config = dict(
    n_layer=15,
    d_mlp=512,
    vocab_size=1024,
    norm='layernorm',
    norm_place='pre',
    rope_base=91600.0,
    tie_embeddings=True,
    init_std_o=0.0453,
    init_std_up=0.0453,
    lr=0.00187,
    lr_mult_qkv=0.4,
    beta1=0.95,
    warmup_steps=200,
    schedule='wsd',
)
Each number is 500 + 25 x the weight over its row's rms, rounded and kept within 0 to 999. Layers, rows and columns count from 0. Numbers have three digits each. The size before them is the row's rms in percent of the matrix's.

# layer 9 MLP up, 512x128, rms 0.101, rows 356-410, columns 0-127
098:456519487493538453529556532513519499501478510535496498478513499492503505465486521484469521498532504533530518496477509495507498522451499539536499452486490471503507526471524473488515488484482495456487484476514493469556479518473515481508475516490461506506470490525502470512502463536501494483440538454532525547535490464538479501462441507489519521521494508471517524486471477518477511522524
098:512487470485501470488461504555511476524457475496526481531463483473498502521502520497479446522483521496511502473499522503527528508500481508478526488489541489523543494505484508505469514499494505471462495484468509513488569494502516480535460482512548473510512482475524567518498513491516550467490527517465505514532466521472437544485527529513516457524497503461477494531519462479482490486507
105:484468468525548502499514489499542490503498504508490492467527480487504501467527452533486521463490498513479503531494550474511497515487519472481499475504453473529560524527529543472506482484528473482503528490511501510513538476500466539494498488512495484506508506484460509553495491423482516542478476512460501483460515475508490512534505474493499510552523471507477528534499522538497450462488
094:463458533522495512504543546457506523455505518500534503524477496500529496513497515496445527479470529474451480501489525477488511545507511512507489494503511511519509435488453493498526490500498510493487530482455504470529475471468507470502452502530517507531505495525500550491515469526510508498502459540480545512473481488479516531497503465515495465489532463464522485493486525436501527514474
100:510548568527528509506456516511464505534499513472487496499492474520485504534507466516475455501527508546507433482496515477458488541512541435496517475498480490546503487540518486493491482498533451491513479498494538483478476510490532495508515467487485477525505481484477507465527472511504499429459490517513521500508500541508522498486485501492475540461487492515491541509498481514489538510492
096:522549487448519437511478506473521471468501478493506488484507519499520506477514510504494508542502500520492475464484486514512466516480511483540515485455507467477500544529475519528488501505500495502486544520513513510493504471532457510463551460503507479500502535504511518477505468463497505532485430522474487484526541492516527552476472532501491505495515502530438516492544517449513480525481
108:503512488513534486450492479496492486518522521519498546480502486502501521487450472535526507535504515478461503492513529505528479524502471477510533491491535479531518433514475479478482492500475472480512497527542535482461501492530544485504471458443523468502468521499545526506489502489528531513498520521499483503499498522477475502465481480471548517460497483483496505514534497542466581499513
094:506472502511484505440475529509469519522475460501542508524461490504467480539491506472511491469514492490464539509470510465555509497496509463548529535467482544489504506492503486518495560495503519457511539528512487530498516443476472495486470497479476452490494493523550517475475475501509501543517528491524518498472494488510458527489521507460501493499522498506508504468484497470549524481540
102:467473490505535484522556477456471491487463519513479474510518507486495485485499515527498521463542520516492479495536524523499471503483510521485502530497468484534473504511462514528510502471506522494535464528521531522542533503519481476471487517464460506462532466445532470529506496489494497536498475478534532542500519483531479553506532489478522496517520480524482544470456455514476509485524
098:591509516500485470486518491543521518473507502492508485481499481491475461503514516515537511491510506505493481523560494504454492531476526548487472457502473508505455492482504513560504472484463458503516504496512484483512518488507506525483485486511526523455470513539478490516495502526443452484518534484540519490456523511468511502538483490513458503495541488526524548477503538494509497497495
098:541513443493540497493495457503490488486465555515473533494510472506543511516508460499524523506496547467472539517529525551489509534506522506512512486478440477544474526510466492488506476475488520476480522510519510518520448512513470518478516536469505484528515503459519522539479495482510483511473533507459523465510509447502465487526487473472528522493477518448509516485506509493497502474506
102:493512505508470515481456495453526513492528521481500507475485484460503466463493501487486474501490516497480532537527496500474513510533511506483450502521441496486500452511509467542500523563499530492486496503488487505485495479515525515505504545466520537524574497505529482497532493485539513520533455533513524469467500490471487469484536519516492487543495481522431524461472516522500503481525
089:509473521501502517492460538476502512498449489513512518455507536527423499491533503539488499533520491526505511516530496493464509492496480473495474478499471544520483524515531508516495487504479512490480440502531489494516502523504509469449489517523460516469470458500527530525506496493479504505466501510493477508464484482477514515528567534486507495538508465508532549518490495519567459466505
103:542466445511498537469548478490519505557423513527514475476493495516479507482507512476501462478500522523537524486515520499532465464490470489497501481519511464495522523550532494515549511489518469522516481511490514499483500492562530473488523475524528487516499475511487494495498499497507503536495456520451504448489479502505482494450513481506493488485519465503543492491509527497468486516553
102:527490523481473482487512521525506484494511521540479503468505488500444445503449524492499502478568533489512549486512512534473537480492484479507502476499500496531473492505516512506507499488473465509485527512506480491505474483483465455520509482460520522482509510509514563542504533524437473496465496513483537492564554516506483537507510492463498514537503494485526498499532489530497528459483
098:485528478502481493476474514474510478512493528476453465501502471506527517532499510489481496519513514514493441468527506523444492534497532495523510486499517510501536500479472551494527513516460495522509520554463529491552474519447492472489517486512484458526497487490518501520474467504480469509469539495544454519501516514506465495481473493555510455546546502468506507516524543518518506476514
109:480515505518508479535485468478493446509471517462499496505488544503505486483484524512472487481465542561541472477510528520498534484491511504452510497460479487530479501561449479513498469532514476483446516534493512513484495525500523512466497483489525502502522490516495487504476497465483543467484496502494502509485490541490497455483535448510534498525538449547501523501525489493504485555522
103:471526515524528510470481524497481511520516489514498459521472491482502516489471503526520498478460521480479542465513524503447489503529460494486541498447491487534482478488472490497503479510491457491430520502497528526516554522460500470504476510477460483509478492506493506539467485544504510497468533499518478515471507522530506524455465510510509556516544496520471508497481537495550527506542
096:502490505506522485463444518475505558494500500485513480529491523488503516524479475461499468475540512518518476550551514459489498506525537515513450468492508488483518495474510516503512477482499446506500540512502469501526505446506487524569538533484519474484473500499469516485494486496511524526461463492476484469513482478549502517502524498494542491527472473513529499498458454514455476494485
105:523475455479484472519514490517489488500411524478539522499501532478486467516474496492483503468532485516500557477483495486437476508520536494546487482524476480479530518494477492530545518496445432485523510496544461492535502489514522495503497511520525472521483470526501511498481506461509493481524530536495499469533525509523508456519487530500510524458529474522495488496485497493509491474505
105:497528507498472489443486507466507502489487479563488502544502457519521461504482482539510478483497577440530482459496506502499528588491507493518504484456489515531536497466475493536496513507524476502525499530495507505498510478489497456510549508507510502518493429513474493494494498504490493514480465513462478477482494497479514534482500500488494493480485519515508535507503531518474554503485
099:493532505535469496484473524491501447504490493477518496476513513469457489480463462490501514511542506499451525487540459497533491466479519493492491487507494470527549487504515489497488521474496549472505484492480485531533467526513518542516471477454514546537503487504541495511504524453575470453494482506505503521509544494511502507478498481530525456544510490510510490526505450539497505506505
104:570455529508506478463509500461480518484482518490474516451508495490465506497479497531484492473522499501529508477511506454506545535509473494488517491504532499522532495506496511489489503513505494462442546474475486505479553533518502536526517473473536525481471515487523518483515532494517472497438495509495576510515543487494548491517523489506498453501535496466504502503504488458460497515505
103:523475516508503539526514496522489463497501496457480521510482487476474460513548496510468515465492527475490439488485545493495455550526533491507499478505445510521561509460487503493489492533535514467529448489510495486551522486508542502482561487530522508493526504534503499513504545490492472503470500553500468540487521500510489498488518511536494512492526523505490488465496477503533501542492
085:534480515499520507509481522533521485501510484451464525516534468473504538482491475484496512548509522456516518499478532476514479494474493466529464464472475512476486532468477476537499519512501487481501545501528493494511495536504485501484523530482476498538530512562479520503487575531510535507489510510520510524567505450460509489513468526466502464514515480537526530522508499514489522503473
096:496492516459523504500531476533526485472527526501515534452539518451461574512493545507473468513526505525523514491539512496497462494492514477495487470503473507499543498489472483496551490487497500484518501493476468468529471544443522484503528453472556516433492488484494469510519495507476504465489474492534528500538510489513542502505516500500492499513522449491515523480496505515493519520488
109:494502489534497470532508479465507524467508525540538507542506510503505513499529544516495477475514527492516494517536502489482480529520443540468494539505484477469498511545513464522524518486498526501465553522507464463483513499479521472522449535479508480449454497493513495484528504519532474530488470479493492489505508483492518487477500443524527501472457556487473500505515494481443494536501
100:473495539487521493487504404425511510478495472505502501472479475506492527498496521444499472470479463467479506502554519467515552470527513542557487500498526469513494529484483524513518527513540507559485484485509545487484503481450498505503501469508514505500507489507452517522496475489511493493498466487484497528477490508528449513494486492542515520485517517487502497514536521503511491521510
094:485557545522513476528533515459528445449487519519442491495464479468442519503516517513512502523471537497490487488483521492508473502506528520440478491471537476530493498499489515518515499499483515508506507502535493545466495519464499522501484465499493506500509526474512501539511448507516522526493486507493478484459549485538546489463511510484535517503476478517484539472489497544523509473525
102:492470522498477489505512524508528504519495476472541489475526466515437506510507495501497539519543464466491513493481495522503514506507460456543510482486484451525512474554479520514552492532465509520493511521541493522479543504502513478464481489468453539500523521544500537488505505482504482511496446512484490467538480495509530459511489466464469481491547528498521469486528505512481543500516
089:517506465454497534501454466480544487514517505493534486437503499475502467510537467500517517477516487521489478505499517494485563523532503519504514499485490507454506487480487499490508493509508487529515525515520527505475527483485543526477476514494528479500438536530468470509522515510533499521515477514516499512519499449513488519470526489529526495521493449442513484493525544443461532475456
100:462509544444497505503522475490506552565458504510491528502474489501501497533443478501479528471499523487543479491478487496526523528448462527487527518522552484536454486465494506521479520546529511511479474507518487465506506539464534492519482516477461526498506482490491511485471502485504499504457502462494487496496514503508470516488417484485506504504514503510480523492543500521531499494485
095:509506492509493488544501517523538510507492482534460527469505495457478486506506488479495521484457545489562524503494514467470501542500463539531513511540497513522528516541461426506519539478460526474486483527474478509525505482510473498474490525500520531478506447520453534503492514504460488522491506496468504498459522492505527479534509516520465534496537461483526497484513484460491505486516
094:490527542522549517482492504494486443512533493514523508465486489469517537510519474458507457517464504495514457531526555538500514509494526488476458526498495515468490501481467512532490504489532489495496505474494537477512523483485529516519480476503472501488515498530505492493430492486445496508491461500479498494573521478485484483488496542471468484553525515506514521484469506529492510462456
088:519490514509498490466508479504491464498467479509503504444510414491499482497491549507486528456490523499453500514499493509487505546538523502491544451484474466501521512498498512485493491476501512480503497506474495527452505467490476473533529529472483529534552506445487546490543481487482485529500479549529516513482482529506476507523515483474516505500570488504484489509507474508521486515548
100:521476503533470494518515495492532492471502493506535479491501520479502537527418501495498493498511580485522450492495522483512513483531514492507492464483486502486486491549472477546511489512479490510533511554519563543510494480474544500454483471493448490482555506500490495517511486515506516476478532530536482517468508449484491519471508471470464488525518509514477496506515514498498527519487
089:536496518517515473440551530502482498478475468484511506517489542444502513494546537495484476503458497506533529515506545490488474512491451535522530510489482489476461444513495517535543477528528456503472472468476536523543506448508484488541512497516469482499492479499454554508471517491488531516489493508511513493526514492471481522484483486492513510484516541501496459514501501472512507520494
098:515515495457495498485487498468446488510512533504567463489521488495490479467528517503519525466506478492536459547485510497460436493499545493482486447533459479496524490537518503509507502494501498497485519506477497509463516496489526483531459547505461505501523540499527552538490474491511489495517518481512505475486491518572466471508517528501494513510486512524499488539515469505529538495541
102:565499496534502502513488440502477481505501509514465490541472455458459479484521490537529537467485497513522512492469558498488516472485467495572501508543476486470514492524521460528519472502529521491506533497501512514456495506501479522502459485472490537541531493512494532522523472455487521521509475497505528500471496507518499514501452501488510485520502515485493563510484552494502499507508
096:483498446499466471479522488507518523506510510490548446488540489477476498516495506464498474494558457520421476466509547500490534478537491512530459515480490503504516466511501517496503489465537488453528528514470558505476460506495509508505484501479489478536492509503509555490511476475511490521526492508527502481474519507503520525513469513528535530484465486460491530466518486468485522501511
099:525495525510493487494459463484483494517439507516512477498485524500457503494523546491504472524541485536470496505511487435507500511454478478477518534487510531474531454509482474494490509462501553498539489526471549484504515533536484517506498541508513509460484515496505536529495508489520512525526479525491550518515540478482503481499504468545511514503480469479546509434504466500517529507495
108:497458501494464535497506462510520521510509490546467507559510491505489510541472507530476457495479506542515493531542532505524486492468499516460483453506482531515500454494461476486477552495505516487512508478510516505536501512458470466527514511490502490491484498533509519528506501496499498515506516469440533506486479485521478558539514511488504476538482515425470513494544530463479494500517
109:490550504501504507509500504545483535508509524447486527520490504467552493463534521502520496522469517553527479461510466482535477530485486516488509482474528470481461479535502491497513523483480455516514498484544526489494474510513515479484510475512488461510511514503466487522439478512534513496494478556527515475506482502541493509510465489496523544488446475522496504500521523452477536463539
084:536536445462501512532495459483521523535482492539502480524500540526519495520494525461492501492540468469495544547511527471529488505484505488497493520506545516554482489505490512478486514461464507469495470494556518549499483484468491471492527488504472491515498543520489483507476491480484458507472504479454521481498502478472534480512535448513511522477479500462494533496534506506474479514449
099:525504493468484518537487480471424525514518518504482492532508487484470506486457508500534499513503479546456526515485565433537494525542484549485478480490487511504479530519530482497551512487485512464489536494446454512503503490484515484474520489522490476507469540542485502542509526510502519509500520489509489496494503496511454479528500524533496520484519524547480491466497483475501477465514
100:486511463495487437494494496485474511511548458497527474509495522496516441500489493512515489504525510526519530519479529514486526522540472488488460510471522475529473485522538467450517500503488499533488458523513573486549524497489546478509502505503460497484496516522543484443497490498529525518475526479495519514497549514503480540486459503486514518482507462543481495519474484469514466496494
107:486515481498483519498540567530475515525449472468521503505484489482486488458474496501537587517492544524520496510464494506519490494442492500519463491509475478461503468491508527497491507504474524511495479481551506514503491511483502514505547513548529451503476508515513489550502467467492518462494461507533493466506506495454488536505495508544494484494508499453474531487531502508503505526518
107:495445496504538500508483485495457461469515564481496479495493508486546475528542464470502473488511506488533447500506532505489506503488511482531510471494463503505491506501491476492499415533494496475473536512534512501528468525522505523511484484505492536483470501558471499461536479492510465519495508528467535513494541502502467508464504514472529484502493496511477526505571519526528489486509
092:489482468511494445515510437482493461484456535517500515535541563502529508462492548484471541478499526491502475519520506495495470506536491528444509530515481490478493482517488524495519474510484502482509490483478497478476493451530502517482476496520504472481499530540495509516506490472525486517490523582522463482500498518508470482488510451488492507521518500492487461505501547506489489563522
108:531431473485455510518460467501458491511484524533502498490512444521467496490498504514516489497535523496483502509512469459507495477483482505478472455477468508504463507466497524517489539490498497513512544473490494531554521472529517438544487505492559463476486533528456489478496489504533517479470466532494525502516513503482549496505530498498510501526504491522513544507486483477525515542512
104:499447477517470488530512506480538520520455468458526565523499499533499521502499474487495491508469507480506499547509508567505540524501447496499487457515560472477485524511509469470569489481486506484517512524493496503486494513485527506522535491463509515495492481517472479514501540508466444503460460480498496492494535491498492486541512503488482452477492477475479547484520510485514483507496
107:493520493499489516521460490507457506502501490481504537492479491466544487564531453488531505514493487472458502478464478522544471508510525483504498473559489525521529463506516469494511501482473467470529530542528524484509509490496500525519508481508511509482524502535499516498546498462544493487506482560489486485515484467474542504492517510477528480499522489482547538488464471459456489473545
104:511510543456496499512520481541535552522448465519519460560449485481532503532505533487493517465508503496514480503501512503491521530500500530469485510476483481527496487556467517462485521504478478473508535517523461473526513529525471526547502444518554515498475517500508493505509483474504480510451495456509506519518502528482474500552468496510458511506486517512469497483463503498512520502490
097:513492520484461463511496442527505479523463503493521524514464507483466499474470497477514450494551476467537500538534536499504490508466511539532477488496540447502485461479507496469527488522500501514493503511474434470497529497521488483494451520510478494481523525510566471495480498516504518501468524510505526484479504519554499517530521518505524552499541484463489504487503501522500464521522
119:559495551471501505465538490498500523490494497498503485511501520455496503492518484491490488465469493488482510494507446473441467505486504524541503500507472499525481544483469489531491508485461487493536501471537511507450516505502486465554515488558499510492487520492510529499491523518552450488452528511538476466528532502517498520458523512509483510529471467515506474514568478512509496481509
# layer 9 MLP down (transposed), 512x128, rms 0.0922, rows 356-409, columns 0-127
092:552498507490497502514492475543520510472498504494496490506457509479491448466496521492503488453525516524474512519520471497524486486480514490473537478504507487513485521523493522539500484468525469491520518468486476506522552497537479524460527469515531425492465471495510497479486467523522495499571501464504550490491478512529461531449474523489504495524487541486547520477512490507536526516476
091:484539528532518495481514531429533489510546509538490460453530499532498484498508509558522475474528531526511512539504497477547501548507498470514494490486479450519478545491502467528546478511489516519481477522472510479487481512477537507483531514516504490518445511504532482485488469488517456488472511506534471451471472499522484479502516493492461505478504535481461509496476503509502498473519
115:515461481487527473491508498536472516490503504480513488488472425497500481504512474530511501523502526514487521472514494527478538492541489525486475451497483470467471479529513494539525507524494499504501511465495494506478497475497514491513519468478545475483531495472515519484505528564510500476468536545520505543472424519435487528493505475495486535528538511488467533537480496492530491522528
093:542460475475547512519469472473513539500508550491501481473529538478501516473497535507519523487528446493539479516477513492497502516475498568528499489473515511467512523500531446489512487493479457499538471520458473480521515475489500532533499498474538505517511488508503493524466550518473519475467474493505476489494503491518523475504491536516463482559502471506481510539448490486522496477493
097:491513498516497466515495595531531525527481493558517491546458478525507501490504462501488515503491542498537498514496474473488451463496504551505474479495472477473474521495451506515512519488526480520513469479509477499475490511516485522511472461480490451487546462499484485488518484493506500500541520504535478492488500546500520522467520527486466526471524515470525476482511492527538468529484
104:466503494471525488480492497501507542501484475505485547556526535516514466531540475509504444482526495522512509505499539532471512484492484506511487471572487500479452495469488480514499499513533532507499519512481487470492521507529455524487512492532512533467515483500479509467452514507539522447469477460507504522526540521464508514474526498538482543470514487499449461518485509499491468503493
100:520521526490509527486520479492517498518586518464487458531501523495501502504547497510515500468506483480535492491519489506472525463532504470535506536472469475532482450453522466507481535486498507485505500517504525460527454508508522528459520534503481535495527543490477502475445540509532499484462536491491515484480508485510523508499491498479504524490509504471441489499486505510539458473464
096:470536488465494499539524519540498511479472495477482471481500493532499527449507506528462494522532489514512497476493482527488515435475533505520497500534519455546454473453525492509495463501521508565486491472525489538541486528481530517506489543530468490476505471496485519506514462495473490505524541500471518533485504539505507518528514462504520470521512489520517477502458500477452468510500
110:519513503525496505497507479496522489525539483516470517509484503478539521495490504476532510523497525484525492507390477482518524467518515482475483505508487500493499498515509529516442486537488490484510524478463464508490478517495446522540515474477482523475497511568526511543513509500498508490490490517524467482504490523548531460492461467534512503445468500506484558519473477507484485493523
095:469524469519503543498465497542499530512505541547490479520459492536506456524490484496489543474511497500505535527524463501555494497485483490489510479521520498502504450501533481469483513486527469459489499521488483494497478502467536491487463478529536499480518495474518499481491507504520512483510463471507462532485511458509476467495483522484472447541510514513474517467520556541521512536559
095:510481483492537540486485498550514467493532509469496510475498460454535474496521457519530497520511528490486472491536497474508506475530511514484507541512513502478503485519529502498482534510491512520588456440505519533453513477479482514486537466529532504493517496523510497493520499477542463499519527519497504464487516512469534467492501499489505462510462456489492483537494528469451528489483
101:503499553443558524496487583498543479528496513487471514495481526489473487512470504483505491470567504465472533491522514510543464517473530518481519478492487523509506499454476514518486515480508528472464499528501503496508527486523485504480499502542505517517476448520510505427499493508511503468523502518483468522516482528528505492483546473480484525501468509473519498492529470511476480483468
093:522503490522475501499551504470506510522507477504517472496495473479488486514492486500496505494474511500494465505481493494501503513527495494543447487523519471529507488467482487492448513464525514581485490516473482485503513462476501551533519506481515467508478539503472502486472498480569520533544546491512512496523520457528482500524459515514502466559476534490439477457529534486511500514496
105:486497490494514514493492553494488513477522504475483512484508470509540515468506552529496475498485503526535458456539456483504457466494514479540507458519490548504489536494507507527487477540522530462514532549534511473496491497464550495461484505540484491504487533498497461499498501508515466457499504456488521479536512493486533501513449469527533503461531500498504541463498478514469493476499
100:468488465502487472474474500509512481499501492479497481488537530508512508490510497496514498509504516480526479533546474452491532530484555525484481499485516525489520524512479495482448516553528517506510524477461531528484515459533503535484476494468525482510494514500476491483505456466492469484511523505509501510493506470485496488590485558472504492506473465499460518516516577525492464461511
094:511485474500495482514504484529525498536506500496481475486496478495531486471521488488534505476502571466507471527520481520500461487476511491454473497473445468512459495459539480477489489518463508513526535506482504507512484505533505548536469496531466462497472496511525519516545513558493543515516504498493523558486474480478493509544524495485491441511463473507479499469496491547505539498496
107:523544489451469504525491525501512482488507483484474519523486519518539519486504550488507510527468507559491487499445518477493477507487500495494476486492481484538514480451531501499485490539504479517488500481469491478422458529483488496473466575555485514487521542504496488516520503501526492481528515524519473499465469479459477522510491493496509498496505516488494533496562474499508509549469
103:506511477516500453451496473503491491529508521496501492490478531567467486544497480465459490474499467515553495536518506517522502524545487482511486508539470504506521516538484510527530504514520512506484475503516454479512511488475483518459574483481532511522478491474478453498511498462467535491548492492493525512528484498488474499526535466558516498505499518481470482507509467517490448481483
089:501533493509501486549520498538533498538487492525520480502521486457503501493499494507471502495520482457460547490482512483479466431506515497477545491453494516500470536521515481518538550522516518513467466501522504479510472501514536462476424494507497487503448491470509467487469514488515512478492452528507520516480498495483526540501466528470544506510540518507502528480518497497479542512523
113:479497522524524497495489496519469502493566550487461446487458489521573550478515489520494457523510498496510478493480489476494524490495508501492507542476539488558487516518487508494540464483506485509501505522494521515518482466488510460510520522473487500473519554495507468506488461559485468537514490488458478518497513471480537465544496493463494519493516482467505509510501490522485545473476
098:478496467501504462528522525495505477482514525498479475486511457435511540525516500470465525505514517466537530505501497517518478504503495474502479511491475525511481481508485494510474549525479488502469493530538491511466438456487523537498478549507468477545517521541474518463519501509489508515484558483547455514528526495466487470512496498487540475542479517467495506452504512495523513512532
105:556489487465544489494512503517517507530548484515517500488526497530505470498533481529481493494484491454523480498435509593505489498513497470464527514523512488519498504509494492467478475487513512529491437456499538520466484520489514478458480460529493517492534469518488527486492536488475542486503543491538497503458498489491489494543501491517481503497482462502509516497508439509495486534488
105:521485537503491548508450507505521479519494491512491472536500510493524522489489477494558510516512509481489486519549536470491477525487457478451491506515470511501494504482464562491477507531465502544516488485485516507518535459492497495520535525493542480481547484497477479479482482448513489495497570450499478515497475530485476510538500525467506497476502455533493502524551499472484477518520
099:512516476523547523520511522504526490518474526531504520486510545520483486448450519474524532530520501469479506496482486494435497495521518554513534494490480560516513470536499485506527438500478502545477511484513495509480528504495506500517488501520488489539505515488482464477483494498490474488483495449508506471476509501535477550464498472499523474475487517456522480461550479501502525452529
083:525465503531492507524479498461491537515530536521529503470479478459498511488510519496534507488473487543520446494470501508528518490525583469483514524531556451490503512515498466504464497506485507526497446505487477520445497482487468510493489508515494518462518491496489504510492486485500496526488527488490488448525501532475470438492474471556509492481507505492507487522507541529514550515521
099:508536550506503487516489515458501472539529517554500521535477498465483485536508462512485562514485495519469500490519485483510534482574519462513509552500478502485519526526497491486481505518468498499457477516529491481480488471479537479440486545501484486505511507507514519476477493475479476510521459503513550532519524482506521477470531461499460471493463502508510471495512505489465477532494
099:509506470463490488543481471532491480492494502430493499531520487531513498464485492523476514516522534520503496476530474472529501497547511460470545545520476472524545506460514506494502512479534457480525515525517504539464497501507531508507463500477459512510526476464518539461495502494497490533516507448505524512478459511494460548511505524470489473463483526527469493486529468537510504511502
098:518513533526462499481470495474501475485523490484468495483529502484492504486527520510527506481506508480531500486450517494476494535486501470528491491518465538518450533503534485504517514500512542481489527501535453524504557463493504482499472515540467469424526497523497500471473490536484487530506499449554476514508513498510486483521518456528478507459483505533575499473496514530472502497501
105:500490495554553472509500496468488485498487496533513537491488508504486445497514482452507484528476466505516499492509465501514487454496528489489509489511506504521504451534480563458492497477487519513521529457519475527492510529489506488581522523522545486499526540496512468502501476506519530519470488486464461491445481504500531519477537533502474513463481493464499508557496475507475514513511
100:499498532510506481516484512482528492472504522510529476525525493462506477450520502522473526528506509521514508471505489462493482484481517452495499479506544502482491499449533509495460511528483481462474508490505480495532494566522473449538519523485508480514501477467522532478570515503504522490510531486454483490463516491555470502478520551497542512515444469521531491512488497471472513531492
084:492515570509522542454527512519473536495530516499481488509527485546488519476503538503489528511471509480511476476464495487458514486521493464458505484477471499489523515467508500480508447518507511519445524466530493528487494492454533492474520500531499523485513489464505536540492497475475512473504513486494495526511527525525542474521460494501477512528519548502464447539514466479476470517527
100:534474474518508516480487505519528490491536485480521590492466519495520514460516501524512488505488492501487531508515525482447490507512511482483502513473490514484500521455492474486508468513477472523493466489504509508515498497546502502472457489484507468466503468490459518528484511494482516521465507510501473494450517514522471515551566493520457510458520520495473515531462546541495543542465
085:490491532502463508512515470511508471485534525494515480479481452497523514469503506518463464492492543514455517531491521510511513501508511476436534487464500462501482460536540508573539509491506431490525479495496544490452498546529496508485480514479504532492479508469533517484519489495512492501511536513512473514542523511506441485511514502473498485448490521490487480526496517473534479488515
096:528444474490521446519502469525504511508540502468472469534528476494531505479474509560490514497528485500450494495459500492525528481505476540475564468478499502538540504483511521470528531476471523508490497542486488526488499495510496468526504497509502497510541535499527455537472506511478509482523488533519475506439478513509510466507511460532502517463492524512474479520477465469520491494520
087:492526466545463576512494462509452422510470444532516501463548492504507472463458516522497499485480509502511496475524495542506492492524469499496510490515497507497523514504502526485498492464528477480506491496519474557502477523494496530491491526485532476511553543492497500518496434519506508534509489472516506515489516471513526499515505480480478501473500480477451524518526496534519540496486
099:528495511551515491473490541461491545485505521534502488499509522482509441498494473492489486513521480543493460501478494519558498528532458471532538483521530486499512525481515464521496446525514485507507511461493525488491542477539483535521505497499516501486498467500464500512459525479469533516483469462466481498493455526506448501544553511514496526491523490498503497512515468522501456487463
094:480506479506543474525438527508498534485493496536518485502533507550517482497533475526543492469479455444457513473502547511511515518449527479515489489517493484505529522503548507483475479495492464485473535563498489478514471535487517518483488499519473515514515484478491454539523488522513517473528469533499493512473484480478512528451470518512515483528502471497515497532454472517521504502484
089:542489515483515512462495488451495509515444469497506519513521475521483497537483503502509497506543472510533520538486504528511503477465505496512478465488528526503513451509463447493492475460511496486519510543482523469483551519505498456532481542504485476543497491499489454498533515502543525465519502455484517495463472521516522466480478517513498509534496485493495500499571483465555510499524
110:442456515454552491492458493500491522484480537486500560500504528527522516500501481494485478502513500507515511565471522521489498503475485461492545518540472514472525510511524466466493502516456482475501472502491496484525491479527459509517488537467521490473513503497505452503485455552484514489505497500463488532513528528502499536456493525528477544502483536481505545532502524500507461511477
101:496508539452508506466525521478518485502458535520533523529472468488499494520481497550521550492456529529488504498465512488485481475520439485499515444490517509506488515531500524503485525470547484538490454496510500501512462524521471507474519489525506505539468469523528465490461446537477499479517497492523534531472508497526473484514529492493495489466551502503486524449505533492511513481487
101:468492481518484514458551544533487513485520472482532539482476505504520498492506563518495500453491538485489520483503536474524528524496544528530495534525542495509519539467473510466518493523509513503532487481509486503514504484408499494452461472486480532521502503493499467520501526492513453473474524472502451473496476493532518532506485500534487504489448487484464519503508512492491492492505
100:534467477473504497491523535501479518488443498522533538498479514543497499502490499522490493506507537503536480514513495451484518489524511470448519544478553487473495543453527484464525447523486498525493499502480523496487478474482504496471491477538521494473496487526474461479499518515504507523484450490524536478456482491507533474505531480486491507500542523557481500492515449552490528502527
103:494477515527497544510467482502521514495537489503510500505462541526454514525503530464539509480500498473502490514476506546486493537530493495537499486512497507506471517461495468433492476487471510477475525529454461525528475541514524542490495539502508473465480533480515469492516461481447490478491503478488498520515496523517545503509471535502449492524510505540479503549534495519473507449498
091:492467554496515494527512508475491506482511470508513459468504533445503507505517510485486491480469522495493518497476525493483543483521491510521496496544488467470521560514507488541438493420465512548495508476465457466490512482542502502490477506529514506538542449505517495494540513483493533498513494509513505460488527492518527484492477511545498482509511509497540463470491524467497509512542
095:466457513508479432504524490520519521525472498496490499461450472475479490525514514533465538507491526478540462497550483530472481459510485489483520524529482447519525538524469510498451509526500497526483492494504540551476511493505468514497481457462527507489512490507544525481491467517496504519486487509546511498515530492494545504503502478486518500553507457460492488533492497523486503536516
092:462469509527475478539503508506471484495501483546514508504487451476464482502486483497515503528542444516485511518503477552543520503463472517547517502491523507497446524468461537513517474525460464511558499491495467451523480470516501483525502505455480516549471497491473479517490442500512508511521498502538500500491506489513504534502530459507484494526514556515485519498482522520529480500510
115:463531503449509510469522506487478511519482537485534470515534543485514539486501506477502523484463513504457511523481479505524488529472494499511480523479512481478532514553475501505556533501519510474503502509460532518502471525512491470440481508476543538480471524490489535525506488493465528506485521503505516505502503488425482512519469536502506459494501523510492506432477482557498477484480
110:488475481488502501522524526550468476535483480457516509530498477528474485514496516487451473536530503495509479479463484536478525498531500486521530478514507496544445476518523477541520504481489482517529583528524490473483489533533439504514513507513501519485513492503480498474479492510489483472518499515512507487527452504457505500523541481484492508495510515464512529427536506473473518500467
098:495499480465507503487501513509504513479548502510502511473473458503473491469487482543484503532531466491518470528474490521519476526499549520538480503510471462499512497489461433505537477535529501513535484498504503511548547522474511493515499471513495477535479485495497478515505497541462520538546480441482549506493488480492521498476464532483516483463481523455470525535483486500486557506486
109:555500515478472530553482498524472500466479523499472500490499527507486537496518483536514469471506457483470507493490480512513498499507499479494465502482516517520527447537510538492505468542485502475555482505488491470561537508564461532527520502488499532507469449524496520477515479455518496530487515512499452466519552476493507508491491519497487491488475525490464537519489477463506491513514
115:495531563466461535455493506486516517484510540536505484524487503522467500544517489516494478528492452471522512487555479529500492494511500525502474486479490466488446473488490481537447474499519488490504443486486505540453519494486499470460472527504525500472485520510526511536499479443511486546507530499500537514539529465510511499499515488504537495505502490536519471498481503512502494465547
107:515471525503482522488532454591530504510492451472496498476479445498545503498493494502517515464495496507470548480475485507525520485509514508492481511529468501503469558486554490491506498531520488516507530475492490517475500542529451529458502474510466516509499479486494483477503463509478546525553493499457499521478497470479509500470495512485471481494519544518514487488525500513470491526542
104:499483453473545486458482489505467515497489486543540473536478464508535510509513533501490514554475495460485479513504508496513533479541524474512504532495522513526472484504493509518541481479438516492506499499559485534520511515512499466462524457480513489471535488507516507485511474498516514506480481478461533500489485519485478493477524560456504483499533466506458529515515535504487436491505
088:496552483501547494487493519499508527490504492504469472503457506524436487517506504475477496513485504514517503476501561542500505488510466498532506449469527471489502498505577493492467468519518507494470451518516506512475445517511520495467540553463500481492525485521475520482470511528519540515505439475501475518527494527499504517522511503523520474528526470484480495459463480502499500501536